Part of a small language model's weights: width 576, LayerNorm before each block.
Each number is 128 + 32 x the weight over its row's rms, rounded and kept within 0 to 255. Layers, rows and columns count from 0. Numbers have three digits each. The size before them is the row's rms in percent of the matrix's.

# q: layer 5 attention query, 576x576, rms 0.0266, rows 521-575, columns 480-575
# k: layer 5 attention key, 576x576, rms 0.0244, rows 521-575, columns 480-575
# v: layer 5 attention value, 576x576, rms 0.0211, rows 512-525, columns 480-575
# o: layer 5 attention output (transposed), 576x576, rms 0.0193, rows 512-525, columns 480-575
q521 099:124139125131099158048147138170090173110103100056124103147164127143128117068092136126106110129110091168151162069134163124128221113062166111197088194151071114145156155142114086052159146096167149108123132175085142110131059208144203147104132142125071200113148045135079089125119122204100184085
k521 098:085112111101111147106109137117119110073148110137125152132113166147074145085104164166141096103128121122144142107095162154123126112206069095165106132124089148192127174104110090098139122120176147123150140113162064157150141102118145097115139155113098132145116128167133148119177095128140147148
q522 098:166094125133159119130080118185136122111085119178094142186126157111141148144130098088092133181165137081150073093141152046129129167136101116146119092095099119156163125121096117106103134104136154099175132064150106113176172082145050155100119110121145149166155169096127111183088111088156156105
k522 095:133110169149144114094137166194167119134088144113123095122152078102153064161172091123130161141128176156129118128132106036166110156071197155137092131091116152122108149143119142114124152103097124138136131133145214133123083110133119196144082150085136113132151087117162116138083111135120155119
q523 113:172169192142119167126191172157104130157158082091186098185108103155143171117129115166143109125092083149100142146192097134110212142067178097160165154131167066120162174211079123155082153093116184197139106162091130139100149136127124119119146102084133101103166084141064145119143102110114106077
k523 112:139110156157117100160173106130107084087164156170154137134108158156103132105106141149133040098088099088160151140095142152109165134151184107174167155134126097177107139131109137161131164116089103111184180175167097171109139107060109087141127164128154129114153094126058188135193118095158088121
q524 098:164109181117170176183086080132159092083099142147064113126114140113144102185159101091101071123108074108158115108140212098145061144082092062130146076122126152153177095144115125147135075172123099145132121097087135076159091113153102099143177175123102141131183101141065103213156100124191116131
k524 100:150119138093114178122140121164165134087099139093133121163111144101160114174150107136099130143125135166133136121105112054136153113005144154138102123115100144114129129148097149085130110140080143142158105100110224103126128110083124118182109158086113132107192106123079140152091130140154128108
q525 099:120150158108101160107172157106152173123118183062158090075116084161125158105126156137085156135130080111087166169095136135148176107120152179136132157102131141109088124160194161113079141148202122111115092214102126080103119186097153076108130123131120122124125073118074187127067184124107113099
k525 094:087114097089097131118111129045090113083149092148114092106135130166139139074111137142156081143098109148100107121077130213148118129196109153132200130168141143151126141063125156109100086175192113121104118160165056102114172115101136100162151121096107121172129146132084122139175108118163110156
q526 092:097186163130146129163076068182198127115140142141085127081124147119103132157164139123123137103116154148159138128205110068118136126123115103151117118100164106110081117109130193135125164128136116132133127100133171152145132114112098128113157097120187175161091151092154149148141128095135076121
k526 096:134126090172126134126130154161151204116090134005144099174138150131040079152118161093120105107110135095153097168154179152099145150142060103130189128110127099098122094159099120123083140071176143110144152081161146119157136154169128096080113125091156138148216100152133126116109176121029126155
q527 077:081173153109145126169131105177159128112093152074063091119114146079147067082125109154141186137134121145091150119128129059156127101129173107148117079117113174113088135141114102115098128121151153045110094114146104124097084116158086177084088206179063205115133150097092102112116121136168169098
k527 088:118095078117099104139090154068089126098165086109146135117122148167036161117134106118128139128138080097130108161152193151088095108173049130124168121110088119178113141104119103077072119178159124087148181163140034123151164146140139089136134139099148099140116098105087088127136124153117076148
q528 082:105100147154105124120101160183141124141114133173104115170146170144165089053118159115125113079109155160121090103107127081085176140106162137100095160147095144121074143132129149143169101084140152154177101099178110143086090142132068155120123133171115096158187098095063099139058117139105192130
k528 095:123158195130130158088099164175187214135062181055085164095149077144150118104149124152084119113137160097117137137140109123100169103022165123114127105183093130093136123202113128123153123145134137166145112116083183145106093141109121154104150144153080105116125075118138157132026136124146137136
q529 100:134125122124138132125133138107128090123120101215108177170142153127087090097152154129155124121107107164072068133140126121144068140127093110159165136151155107123108095069042139139187139127088176187163163105142128211189172080098102128182129123148160178110091131120167167149148099133112118102
k529 092:173139166169157117137127126150183100126119131141142179100108142086164099174130098120112159113157143131129147115168151071151103143066206125154124158117158149093141146151128143165148162143106126129101131101091200158140117116085115137114108141167135121104146097097150146140093115118112118137
q530 091:093124100127210181137096071177118167130121128084087135123121132129126105090083127105107121112125101157167120061101176117142118129126152124123101110115100186141135115100066143118121115124123119097115086105129135082118119108177105118075128175114089150102134149084104145092138166172100147099
k530 099:079064068081159131126139133093145095114146128154111093134129138095061130079128128100108104107107104099167100094121152143114090144200074113114098100083122113177132075050134114085106123105168135144138172137170046124167097109141097084102111138092139125135107139144152115069192122133122110170
q531 107:139129154110099103133187163089135081140184114167159104128162104090109114181079104131158143140108100064151093113169085135049198128142147131092122162171156071145160125140117108180089135094120153173134126131117122167118137076103108120105099114172131099096175197146123174130100107057181162150
k531 103:168128157146127133134154118134115162118130116145145109128073098109148146157125136160111148168111141108150145098114102098123151115084255103181117163149108099110110137150119114173122153148127169148111140198090243162096107095086102157121100142132159141089140152108151182131050129124151134070
q532 078:098140113108177146116143097138152170134105120095132127087091102086090165122151134117116143133163116170157138097150105095096177130120170169099062128050127153119115100073177044165105138043115139062134157130177148121135106105178144163096114148114115163117088149146133137121143176109109139113
k532 089:138126056120082128099162101125127145129132056070153154138111115145093150074117125116151108138149076112163107115144127171121129132185101099103158111134108115137113085112124127132114090092147121087104165118178045137191162129201140087139124150056155136168099139148127119072130124131115090136
q533 097:138146109129114076070125164106145142100121133102238157141161133120132191167176117126104111119095152133121129187133110186183108138168100187143127252124129085109159099114155111089125086159072109141104138153160143113112152156170169127139147077112143084117118135177162150134096176105064089130
k533 096:080159134129124104107101098070095089140140076154172155125159125137152141141116153114178119120093107141096139134134090182158151126193079166127144151171138139121092151099187124125128121123074126114112140117124117125149124146153152119141137066145143166125063167180154119107148111103142095129
q534 103:106093106149120104083141090137070154096093110205160131109182165207096101128149149118127082128095121127121132141124171140131103085155093130169141114179095081127158136118122142081137155091087093113146175136144113098135107104117179148150136132065106151123148176076126072135193122103111097112
k534 096:061105143115142112176100107097079069145113116255126158116158135136139126120163135111165151122094113142098089086145107130118082098150130124135101159129113114113114175130120125136132089151069119143125158113130150171122075122165149155138132098155150129128061181126124064157150091125160063093
q535 084:147130167142149111111134122140136073112133139183171077182161097098129129162110121135149125088110158111167126172115097086115086138095113080094174140114143141163162142128148120110102140148115080105130097142150106122085117098141084194118157116108103127134158178109165161188110105015127079160
k535 092:138106191123148102112104144198157118179141144127173119142137117069182129177138121121091168129124134168098131141149074033147147142026184143146119126157111091100076159168095157123102177131081104144144159156105194120118108126111143165146111107103121100122102114096142149147128143119147091083
q536 094:125155087091120131087100165127120116131102133068088123093113133139097062162125135140097142129110134086094107193130110148123122088132152156118100115099157090120150204111144085115151104084165155097167144090125127128138137157098168103127109094126188111125143121136145170079166069169151091184
k536 091:115124071116121091146119081114034089111159113163101104105135134142174153133098144122122071129129077108115085104106169146100100127219105128139191115126138115178125148067152138112118091112156112106142100125122026119126115122091139070147118131166131126161114121143143089132218099102150133182
q537 094:145162113116207178084128118150104111095149151089093098164125181135172125064082122145064136136112092130132116156125158134174127145122133138140082063098163153137179178098123068117118113101103132076153161190142125132093123128122173146145087113089085197148075119150115114089192105140110145128
k537 100:122135066068131125089103106109109059094211118145130125144133130131121088087114139098064133093101070085155138150151155126151133128141098121109140086107090120191095103074112079119112121100120169072108137114176035148133127114143188115138157091067084200182117103145107101126213144105143119149
q538 099:037150092086186145108111084118115129131150116158161096148092136154176055145122127110122127128093149191173158153118147158132125139174150155112063111079150175106121133105191175090102116120163144086123070154145123164144071063159104177133141105137137123128085188094113137121202158150140095134
k538 102:089105101100119071109132087157174107105166123255104055153135113124133157108101129143140123097119133100139119159144063118081153185201125121103129075098105058112105055111134176096126095081187141110124138161138097137090148078150104152149120144078196149179065160109093132115140129104103066156
q539 113:080088109091084166151166075155115108109121165100138111084089102138136097130122093168084105148118131100093137113176115116111075139124146088148173117110126185114103146110141102123143171072131099089167123131088124148108135085177137163118114125109136098146200142142187058184083112077169165195
k539 116:081111136140110152154143144151099094106179155142141138083142070101168172153136108097138158152140125091095136140169089030087096109112141083145119081125108128115129135123114120111137120165137180163083066118155151140093133058149157161113175165131105130145065156092212114151128120146161125213
q540 101:130145152127157128113152076147111084141120076152142121123113115110071199134181089142114196163167140143134202101085141076153147117129169150206091177115121133106156141121146089105132137162102163133104137180125165158178098110150154176115126114136128133108091179056124125100131158095147119091
k540 107:130147145131162130054175097180138126148122099139187110183179104073120125175141095099107208108085173061117155082101133086125166146129164129126101140144158117105109143148166104147166142122156138176156135187114123139124104125177121122080084092089178142107117179086167134112079106088120105098
q541 093:106161098147111078173138196123127137141112150162157090122118112135144114124154133146152073116123154108119159199146069106115155126119146175124144190169137121122159087153128145098125076116170138164119052106119145147139141140158159123065168092137181072110177134156114150221077173091080174156
k541 106:091166159134111092144089118119102172177124187148158130135128072108103111140180138141149117132141138166085078139152106155116058128130120131105161154140132125113151128145082127096135137118118096125135102100138161075099141196080176124162139136159148128134143087198156120189112127119121162140
q542 105:152195186159103091137148097106077137144147108130189129089125118090090142108222133162138114163139066104108126156173117097139094140121159095176151108151122104147134089143139074118097141141058169103191144144078142143156169156128166160116151134105109174086166159181149164126102075092149116136
k542 109:115131119144117126171154090110041124132162074153165161103061122135112134140096112083140075170147105134138078139131104130137082122159132105161123086095180129132114144134140089123176144146136140157173134080145150119088143134093136100146134123102121145072196172163122122125106132096168059199
q543 102:142114163144168148128131080096095129129120087158230214160126120142124141146234132134118095128119150076104132158093092103126120117084147137154159080116093117137136101140137110128177177140060102118157151095058161151168173093099160146169135117107175138138184144166191181159122099069157080125
k543 096:206110123157148099088147120177118166121138074023177179119075119084108123130106123110109074171122146127137111109078069109142098121058180110173173152169116133136079085145147140125156156079098081081141177076097141139157160132129130097109104090154166148099162124131163109157088126116138084114
q544 091:113163087134167129157096101168072185055114133125116121125124120116071108119136126099099091168143141124134147129133152093111099099126119141150150138124138075076106082119115081187086179064134171137125101072123113085155153129140117136102145188125169135089106090165088161132110154158109121116
k544 094:120131102106148144133164121120110146127136132073114125129158121130059094117112142132146041150137065121159079129095127135113101155204000144138161135090160128145113092106129140132170093086112147133119142077125064107153101177151119121107141191126146121103138136150113117093192164097097119174
q545 102:086178141128119070115141135125074125136155102166180089081128049088111210150178102098085096152185096116132126155127103125175102137111127180198245108138189171109123128178155126124088169113107122144121133155090142129112172154126144136116176112103130105131180113177124142189117186106065058124
k545 108:128174151132137148061120161158109159147102067095150106093113076147169143150146104097119112137119158151111142168136094122132078139096127133147130098137166195097120183188130135165164172136090080193117088093097179114084135142099113146198204083144061115114174167140178105203072164124145124114
q546 099:124075119124122129205032143174190157150116204085106128182112124177178110135077132126169124127154167154147126157124108133151097105129137117133163152089124136132114157172129139060118047156154094144101102111134151083046121119199110108110103137128124118116172129138127056144124108129134165131
k546 097:081116154157107107155088119110129117149166217033117083102143074158069110088110153132164132134119123120140128114160115140113048076167076152154205162101074142143122152094114135085082061134124138105132127115169064115081158131166108150116176146138139105097153111151140056165174124164085128116
q547 103:158165144155069113088075141139118169156108118113190121163156141164111155137123111163164142162122158181143113130132058090147131107125158168103110136127113093132166137137134111120097146074087113085149132097112159141073203153084201127072160058128108180216127136155153152153145097117120144122
k547 102:123157114163077067112071108089065159118144076074150156116097131174083123113091132087158063165099109119078147095168120215107063148184126098196195125170102144171110119098140130146082143155130093109127142119145057136102203169165157090149133063089068111147149135178125102178138058154130139134
q548 076:066127077158177165087119059168157208132059120081087100085169140120072113129144085115108139154141143137156162076098142075166076113115085127191158102093134138154101123184128120094142152142109115088090147110136163051151140144173160144125166196126102194098132082100187131102171176145159150095
k548 088:104111106093118145136101115076087079115169067141141127163117145140097128106137106100157142103145103131163124129139147127100124153229023099163113178068166132172120136120178087094111119127137118119116148124124031152190122116185105108108116119100165134109122168128141108117166161108099087143
q549 089:094158117174145122137135150107150210110130154000182066092153124134116137134146117181123138161144144089094097121163098122152164131124122111113144113113175117106156169158136132113102188139116135088114105185060127097067097153145145154086106124083141136113132193154124138120120134126152091121
k549 095:121067097117092122115151138073087126067186106069154107146156150141046102101091151116132111116106113093126132108079140198132136155216084119132164107109140124155138107134132118079088114119125110109155150159160028098101133106115117109103154123104126161127142145146118120101163151120097138159
q550 084:143115114112104119080123192170143096197101131149116171108155089154162173114155115146068132103156160100117093208131106082143130105145129156098140186179116116123091141102137101138132182140117095097106172104147149128108180144099097110099145114130179059178138104119159156134075155062087140130
k550 098:114140192154134110084160161187148139164070118097119151163142096126223134130151152117105115098155179130117133171154107097145125124105185153148152097184147136077113189166080139179121208142110089133118096127077216095113121158098143143154157109160106120101142136123173148154052121134147153137
q551 101:155110084165095120087095162106148159168119148108157136107111138114122139134137150118114112105127152116122078133156107102172102121127146137109129095121141124076149147164149123126135070107108103086154173087131161122046142180091179167094122138126127172111139109167156142189074129130061146109
k551 096:114143105157112158084139145158097199128132114017135138128159105137084087145087132081082148133150139129117073136128112167094081131148091142115178112108128175139127146132108110107075126121134128136160115098117116106097157147167156152111129083106061131132147065203146131146075129129134126118
q552 107:199118176150079150097194102101144134143073162117170147122140122190074102145124127198108157106169112075102091099112141072113169096142202095150076098131116115110139089074175141202087147123125179108132141147107120095140119108076075134163134142149134145150151108124101186055111115131141171092
k552 111:167118153146115128157134113138145160100068158069177165081136130143100113090123105111097130151141151151107043088096138138101139124066190117146095114111115139126067139116090132167140123128145166174116138164099153119119129090119124143130070108122113113083148130090075210084062109158162123133
q553 107:227138061103159097146101097119135102145122104147100130150086097146108118131118134142142136156122114114189163089115098069127147095114103115092175130159106131156095048107117085114139116099128117111116166098080147158154149092141094128109154150122109158150189151091183129099094196146127137143
k553 104:118158131114175172151142131150143139148105120122084125090114103106153139142169125144131127152156105125142147080111097032107140116078165121125065140126135125128098128150131169179196161125126119145107098151097227105139128144093112121121117127141151125127122147100160132127064120128117097144
q554 094:137120155120101149144153099159097165108201101092198110102132130154107119116101163161119112158100150125086090137122146106108150114099160126112108072139143132152170151159084136127151200117110113098151171121133126176105136181116155138117098097084120094168177127168093144148056112115111139116
k554 095:137097102132093106109120069132119127123170117116138152119128161153062162097071104155108093161088098147134102135155114153144093128169093095107169157160143105130148132102161081100116136140144134087176127158124079116104127133120183079080141134145117136118100134180121125130124091143111178161
q555 090:171140147124120135132110114135136175066088147086119163051116170102126134122171130118139070132122143088113055159124166140160095082103110136176135045097150128123203139151118137149134131202119132119134128136134111089093156233069161112172141112145158152146129112165114082133163071164165125168
k555 090:150102116088112119093103133088066072131159114176134129131152159149142123138126102114145125105117067187087108140103116154160098128201052090109126155096186147124120123067164139152111150102130150117168148100167027109124109123108165099164123077123111150157149151149087116136164101137133117170
q556 091:144168180188121136063130194110134116113098092138158107168098107111143136140139101132175170111167117098074139157115064170139164195122138139171168138116165105089152095212091180085076197128109140171123132124128115103167124147100128175098097120161126152104087134196130147178155199114092101068
k556 096:110105163143148140130112182077053106099104107198130098171097135068073097170160150076155144106109122117134144111107144177133118159197085143130192142126186165105082149111124158140097153102079097147113143151184068123129145133120129080095091088087136103109125113152093140125176171112111114130
q557 085:105093097109086083087087174133109136169170137082146096107154128171145096103094152155105128079139140115095126136116069134164155144109174125089052100141124120165102161190155149119178120101119125066101108161152142115087137139164106111143180123166122117144178073120123138073067142132059106167
k557 094:127089110107112115162050119114129143154148086106137150114154092167129108115144184141095097134161115133074123112137153172099113103092148157137104133207082111172111155157132114143155087154124097089094091095078101109102158182127120124115153125187069132100135119184082178136138153154115099162
q558 106:135145154144169061067145095104094124107081094120176130161179058110106112078145120103072083083142154159175084127116112184086140129150178159134155100118085112136115144114140127132107126112081086107117121165108082115084168142152137119099119133085145126171145171129127108084119150097116119116
k558 097:066119103140127143092152117093058079106118110220111138164135115110145155090118098124135068161107135154136112095156105215100127121235112097122150106153119101167161134101123106149114141134119151125129104083131025099097129102179130122117144127128102126158119202148178112159166139167168106195
q559 091:154150135151145103104192145103148081149098125177084175125139136133107107129163136136161102097120110131113134116156097156119138146102109113114178125131135119139100127148133106140162144168102152155074145081128105151137157113077141157190140131157124140054189086155169185170112119173134116121
k559 091:191169140171140126131121126124157143137123103069130144103098128157155118153166158140121143139170120168151153154104123112161141105054181157144065144128131164121127138193140160148151162116113088118127115090067220139116098133089097124140155141196143124067152096118143184128079156133148136088
q560 111:123121125131091083087121099145144129157148144104173120160198142162159122179084174123111111098076143102118073150140102125132123137105195089122135155117115113145150187153179102096160109118146141116152143134118125176074107112137197147132116065090090127147158133136135155210115070057185155157
k560 114:125099159164149062111087133156090231150134144025172152131154155135067099093104115103093134106069165134089089148132119123154108083099230138105174155207102113108119122140088076070114087157145194118145135113114161169059125102171165192094087112113123142093161084123118125172090083136186149080
q561 088:131156114172071106201179175095158096135160112130199122138096120113159166168153154124203159121112113087126146192168091156117136140149116150084195168117151112124088157181175147129104115116134123137156132116103133134142152159115187129146141122146128070146111102159129145255114150087128137167
k561 101:159154170151088144162130147087128160151158110107145124117113100167179109140113150159142134164118141201126141163117109135153129104055094126119192133151126134099121140154107113115129111162093096120144126087102194108089110201095128127202128114133083125127103066142120113185093090151159154067
q562 114:059113171105143147122098135165158110133126170154055095102104128097133136125147084073137144161123154099147125135183173109104098175137086076166136160088133126111064160110170160114107113125108138139144159130167148137126123084147078138084135132098121126082164187083174102119137163114112121161
k562 110:092133117126142114093139143169177101116111115198112088120120084084171114204187116094116196116152147097161125108155140062122159140157121163149117138060153150090097181154175155122100096127081156134125122124139176128161125091124108177118160128055164099160107164077137094135115185084101110107
q563 114:116180135133157123073137125139142070162025134188105161157153139107120090135193124106088143118123162139161094111093145081143149130123158100175103133112092148121129133157082117141159123129093163075146184084165159146178118151105091156183130201182084198124180117101152174104128151175143169102
k563 094:126176135159145113090139176192179201149109118059137137107116117146130126149150157138095161117151144137108113113161137098138138156000167152154112135104097147142096165169122112128173142085144110112154105082081220143134135135151114128117136087159129138048184124095159128157012132106109099119
q564 106:145094112168124151089086131174129174135107126105166089158104102126143153100092141131120142112149124146117152086139165128165186119170135154190072130119128106156105077132140133079082126066094101096127129169141118131127132173159092148120194110115105135154158118092067142087130201123066147080
k564 108:125126140121164149114112172164161166120062110109140117097161114136115091129161154130090178126116130095140151154170126128146171153143154124154113107141142158166110185172098155146167111165133093113090111143115137146128153120159120127109157135056080134136077129189086099099128138150083073096
q565 114:175062095092166127085119082178137104131151147109092106152124097142135145105067161139068103073123131097148119107089141046133127125089135136129106118095091103110141130102100065132165043128170114117097136111157132162098113123175108172141103131131136134179131104049088095112080119108121180071
k565 102:135111141103140164102108149228213202138124169000108142107134120156133145124164146152075200115120176116097155115144143068125141138050210125123127124156121117124137163161075131140148125147192171137108094126130194160135139094168103145080085155077113089109131062090134135130027145126115165096
q566 088:196139168150144120148185082127133169142190095074158125119126098164073151159138137159139144131120123076059155100112123122089156127085196130151156078104098058111163100119105084132146109108112180116179134124102112207187134135134176079144095107107146160165099145128131162131128107129165074164
k566 091:169114105130140120112136108111063110132200103138168137164088167126121150130064130124120101117088089125148089110051179130161089118190138091112158129143122118135154114082111125137117084116125150113172159183200103159108175107116157063127109095107176122101111137138098128095169079134139119115
q567 102:211142144161084124141138092060131151091136074141207174163175122136102093197114159123147123123091100116094060082098152136080150098126179109156161159161107054120165115110113126144147112125102116173156129124091134134139071132137137129123096116137156126095130193145085184093159060116175113100
k567 111:162083143122089101142160090116104107104136131142159163147114174116089151116052094104181114131095095148117109078065089150130128130153141102120101188172116081122095073080143112143124106106110107161175188204138124177129097088121099104120074124163202114108127175121099144086134079118154097103
q568 104:053112112110144129150169126129124106078122130198084127095113132107112131147161116147150117170081107140096197154183167089099077106160030156123160121145115095130071154109138125133122185121103146106130142096133119110149168077160098107160199127140185142091112123104178108141123182124133141175
k568 101:104134166128156180141173104132186117166098094208116137049145121111188141135190089139122130141137113102125132116158147067098163170151104094131113128064153138095101168163157159141144149105090105097137085119138143126149165133091113120164129152151169103121109100120145090090096130083135120173
q569 084:192138169147144184162147099106144137118094130060142164158158147171093106202113110143102149150120143140168110126138148126143094114122121056212163181120143092138138118125097096127144144167084142166136181201093136141090100186136149073162111095106142135108140079113115093055116061146172109159
k569 094:184106166113100140197155127077120106128131150137147120148095232128127123120104106128173067144124093088133074125108142100168125150158107086160141172120155123110084121101154104117122163088110151123183200206184104148133127070070151070120127102133158127139199162112097136067174109099149101144
q570 111:079126094115171096152089110138131102109103184183026161027139141063101079111122147065156103130110147112156162172214137117117062113144115097111126135095099128129090121148068125127128076122175153118113140046148131144167108130115178131113133168139152191117125122122154121189137127161131204127
k570 107:093161072087124112154108112113122124139114131215095136103105127112153127135164141151151182112167141173100088137188144073113175105172158129137088141074166099101145164131132130104124068140147143155107105075165168120172095161112108171148109138182153119108101155135139100108107120140131159141
q571 105:136129148137092095151093146073167112175111170115137122111097126150141108145143157120192120160155151184110060094122084142123139147125172135085117058091148184128126130148186157181148138126131107125119083047147111128107141132077119161120090052181106133169157129170169147185095100150118194096
k571 104:145127118178086090146081130130125164127066159036126170063120109147066109086110105106143134133166181168087156146138113133121099114067203097131116111149093161103110075115094139099128112172148171170116107091093188102100163141151067215154116101150126115109109137133098173173094095181173163112
q572 099:156126121101170186129133080063113091156134108165154152126127156139113109141083118129134134148150107184113203083100127113124047037161150110142090136171151114146132072037165104084143122135103126138135192094113129121150102127143129142159127100150094146111104144104160174087119123160161126122
k572 096:153166084137151143152122117159163162110115124057133141084120136133166162105114119133063158156163158092091162112106086098161101139034181103139104144178179165124114056142163097122198162157152132184072147130091231146113103108155151146116117143142125141077154137103160163078066141103118119147
q573 113:102101097158185137155125135153116111113062088181043149132127086063116113127150119100076128111174170133131134145165194101104123150132094099116102169149102144120096109119060150141112156084065085090161160103158128078142123146142098157115134157146145114125177088078160110091141200121077120127
k573 112:127104130131160147114201132195167155136091153120082115137138131140141141204172165100055125125189148146167113155179122101101172157104070107167095114100151110114139196176081145177109167080055120142162135067105136064146086132124145121127131137099124102119144105131185136085146186118064131189
q574 103:194112150133153219176147108152188136127140160090090112164110172158162147151093113142091073183124090169161170144146150089136088122129102059148145117111168140133114101102129147116116143134115128151079102102079114139086124048130103111192125105090151165138159081134161088162117088181147108161
k574 111:154111194113155153161167122155182123121135213047098105109168144138142101109123101139119099146132082114167118141095087104157152152077170114110138125100167164109158060165153108109097142144086153138092127138148155163106111065121129145141168141058131174173182075087119130153146164120110132182
q575 099:045095074109129159105091135123153120167147168204087113100120153116133037155103167085164164098129149137142140063108152140105118098137133148089060128117152163109123121095164127139123069114167175129151126090166106132139100128115144187172121151161082113107108110124122150116165103157095153158
k575 092:104135087147138143088122129183159186147122165077114081096165074162134104107148163145121160111157165114113084115141113087136108134057167130113099133092131141122147136148137133083153100139169156130105094090098174156105099166158067196138157140145106130076092083167118080107058125177121162125
v512 103:135174089133152032134115161106167110161141095102106138144144124133128154144137053162152142207090110119158136149125105101131134126168085114093151205140122164185155140130154117077135155168075197142116155104099151150143111128128130135139097100143092142138175174077189103121147105138135141127
o512 100:108087179084095169153101108150135143126128172082180110086143161170104102056142167140092117101172138151074121110112071132131077146091158138129119059135092106087112116114130091130109141117094041138184127174128110114119162113118109122144106148113139132096123166168050137160143128133079138061
v513 089:070135074115115066107128117122097083100171119104112126177125150078105132158165137077158155174059108100120087226111163135169129147152114135099122168157148185138151156139100147104125117177118170178090147167131099058125123120140124156099133155134145101130098167086096123159116116102162154084
o513 091:119132171131136204101115118178103114136086145124163123112137149182134137098101119121110116147184101156169164139099060136097142102099128116070064144102128102105121091132164136154149152119079078130177122139139147155114168164120136109151130111099066141131145147178134108076138191123048099162
v514 086:128119129128188122150146173140095133112043159149169178110126102104121143196095177075140095153127152091110205095119117105118114075115117125216160186117111130061092122156106162183098110186104157113169111094121110142139103119107183097150165151085152137136149166162133102086129156178102108135
o514 086:089127068149109064052081092098114137123199129198068082106168146132103121144176111133102133117135136121141048134205162125107130120128117187038099123148111148154121193134125142114107119117149151135146172182157125129123158137121105142070118131155124111109107140121127181130113170094131178094
v515 093:109118140095096081189143145142132132120102205138073138134100111099146180141093109213170146151135092132116161138152139113054107113151079142107145201083057105127103093136114146073103170120091167094086092125160142106146091141123086124093093141143159112182119138147150066163165131098121156110
o515 091:120150098165116151100118090064094134146181077173164087126142127131123103128138105142096109122133096147140105167055135163127165124100192133121143081153171155095126068101200123119127087139120065130151149175146109117139156136122118088181150066169130161056143157146163247077089127136138132111
v516 092:126129142164167058113177140110143121147146126139103171173127097167173107109136135145106137158127146099071102076088184125079127119108134142156115149092069147132086172154111145094134149146133165139114108137169091130115137145152094110090127126128118124125145126138179109121103135149151187134
o516 093:127152095108135153121142176144113153133107158144103103156148112128170123122108168140135092121112120140172135187165077176135171105137123070113152148133127111123127100087094091174121114120148085138141158097142133134102165088112153124087125128162089138109125119129078137091157151164121131163
v517 090:109093148120165127147139093116099122074177170111144152086116177122111090106099103151135114128125121156196065169127134107151150101137125126087097133077132139155109168144116130135191121169159063166099173205077145100106108085165123114124156098140153164166133088139110100116147082115089086130
o517 090:107093120078146099160127153158139139134061105094091166122113105098134157126126154121153171087149142096052173061142118184183110162126137154181117146119158124124083153097140104124126171135112164136141077082106162164116147109103150159213148154080155107138130173109132145165110201102146116083
v518 089:094146099107171108158097094125207114141136134169110128149101165135124145116132103130115134118132127042177151083172156136168136130110114119143123135093128100128138126137146143132104084109132198074156123114153083176205110120085141167155108117167156127196041172134107117077114045102165191141
o518 086:180121143138142170095140152085090084085118072115177159119115058114129198106138109124110077095154145167132117147040130153114131146175114138131195105082147109151129143097126171140113132144079110135116087100112077074115142152148147066062102155108134130128207045122124143201136197111177053113
v519 085:152134152138116189142120118144142155104106128116173091095147125137161174106150137112094076007132107148127123066042085147204133159128129117096120060141211115120151081065134091133135061089146084118129068108128095122101067083147126138100086198087135135099130115114091132116127215118119076114
o519 088:048164124123145113142152136144136162171164153151128137138118129093106076146120171111141186187108135149120114136205169124094180160153093143153009164082095181127150164163098176098130162127156178156144141139159120125106116126098104123136169092111127087167090142160150124196153026150164150148
v520 095:164137112077137078126097156114108091169131114128115116153182131109096158138110005094108125183063145125160181100128154121158159120179117096123135147114122093115133139154105143114148099127145198149140099106129161169099101120152120144164113130126155151103159175124152076090119111172149169113
o520 088:079105145109149149094102124158135133116160110125146111125101144151095149097116140117118109110165159123134126195146095148149104147125080131087088135090149102111103087126190114116088127134109068118113139185134028069081148154149123130088160132092105119162115124125105117169153171129043122114
v521 100:153117117182114084151074135182155132111117105137093169183132111053109099078116152090150103138167140190188106130150169126088129237119111100118047120167168154133099154106162084115085111162105142121174138115159106127106194080125152172127146104145107112122109136086100180145149120104144133171
o521 098:115131076115103149077136132128087101132120064128129112112139167166153091130141121127082173095075103136057098082134088141109143074110069135150193109139081110171147134157053190154179135119170110152110123079128138126166148189137122089126118110159133107104098145122185077085127164144155115106
v522 091:188134075122090098111123139097176142137163069128147085150144123120127102088130149114136098048161127133123194093098059145140089181162109139094109138116135088202160114097129122143115099131137110134141144115115121088139099143111166145124119180154076097160056121164151146183131158158142098071
o522 094:119105174171132148141099075140134078106117141147110139157160190118115133183120130123115091190105147136141046118170141088114132128099168121180158128158046164077150135120132119107117121139134132131130124164123141157155091150139093099106089123151139135120182138072159111105124038125145138158
v523 085:129131119159124169125161143107093164045106107103074100116125080127113127178184094081119100112098108087104217130126174194120159085123106146152175047130156084172123117155093154158080089090120131165105104099079132167108133127170173087122222182130114100101139123127120172120125193187131089105
o523 085:117109163149144080080125092134166125142122154121133081155194191099082090167100174143126097150094163098137018137185099080145121121149141108126103184078062122102168098040201102121122143142153164101137131169187141126156139121122112159078116113124068125186124197065168076151152000116123205098
v524 099:140109118147147145123077146142113145150093108149131174075163131161148186099112095116084146165170146148117165102117122121152132122138128150148079110133124141155079143161102091167192148111124121117108103176082166161112189140139127076079155158119148106116112058130120149099166193166124073111
o524 097:124130135121124088118195090101145166193143137101130103156125126168161041151158181138190107117089102125089127095116098117142107134125070111101165096155118132142158195108139100098122112115106112190130140041165144158103133111106168187149147092112104142143123174151110114182133117123121163092
v525 099:190138109106120080162104154093097141129130114137096059161107133098092096140129137070117148076101082086146139085109137154178117102134082095077096092214158160113094071094100111094108114139123137132081177175105151123122100071118145157115070124136091159136071163092068181063112128140113094099
o525 094:070129174123123196103154108176171085119100088112149129106144160115119178137147133157138068147108134105140158172164089171098158167132086119134134146028107089140145121169119143126115136093116156130125103100163084129138069169121109119122175143093154112165237135151144099221122090115126133136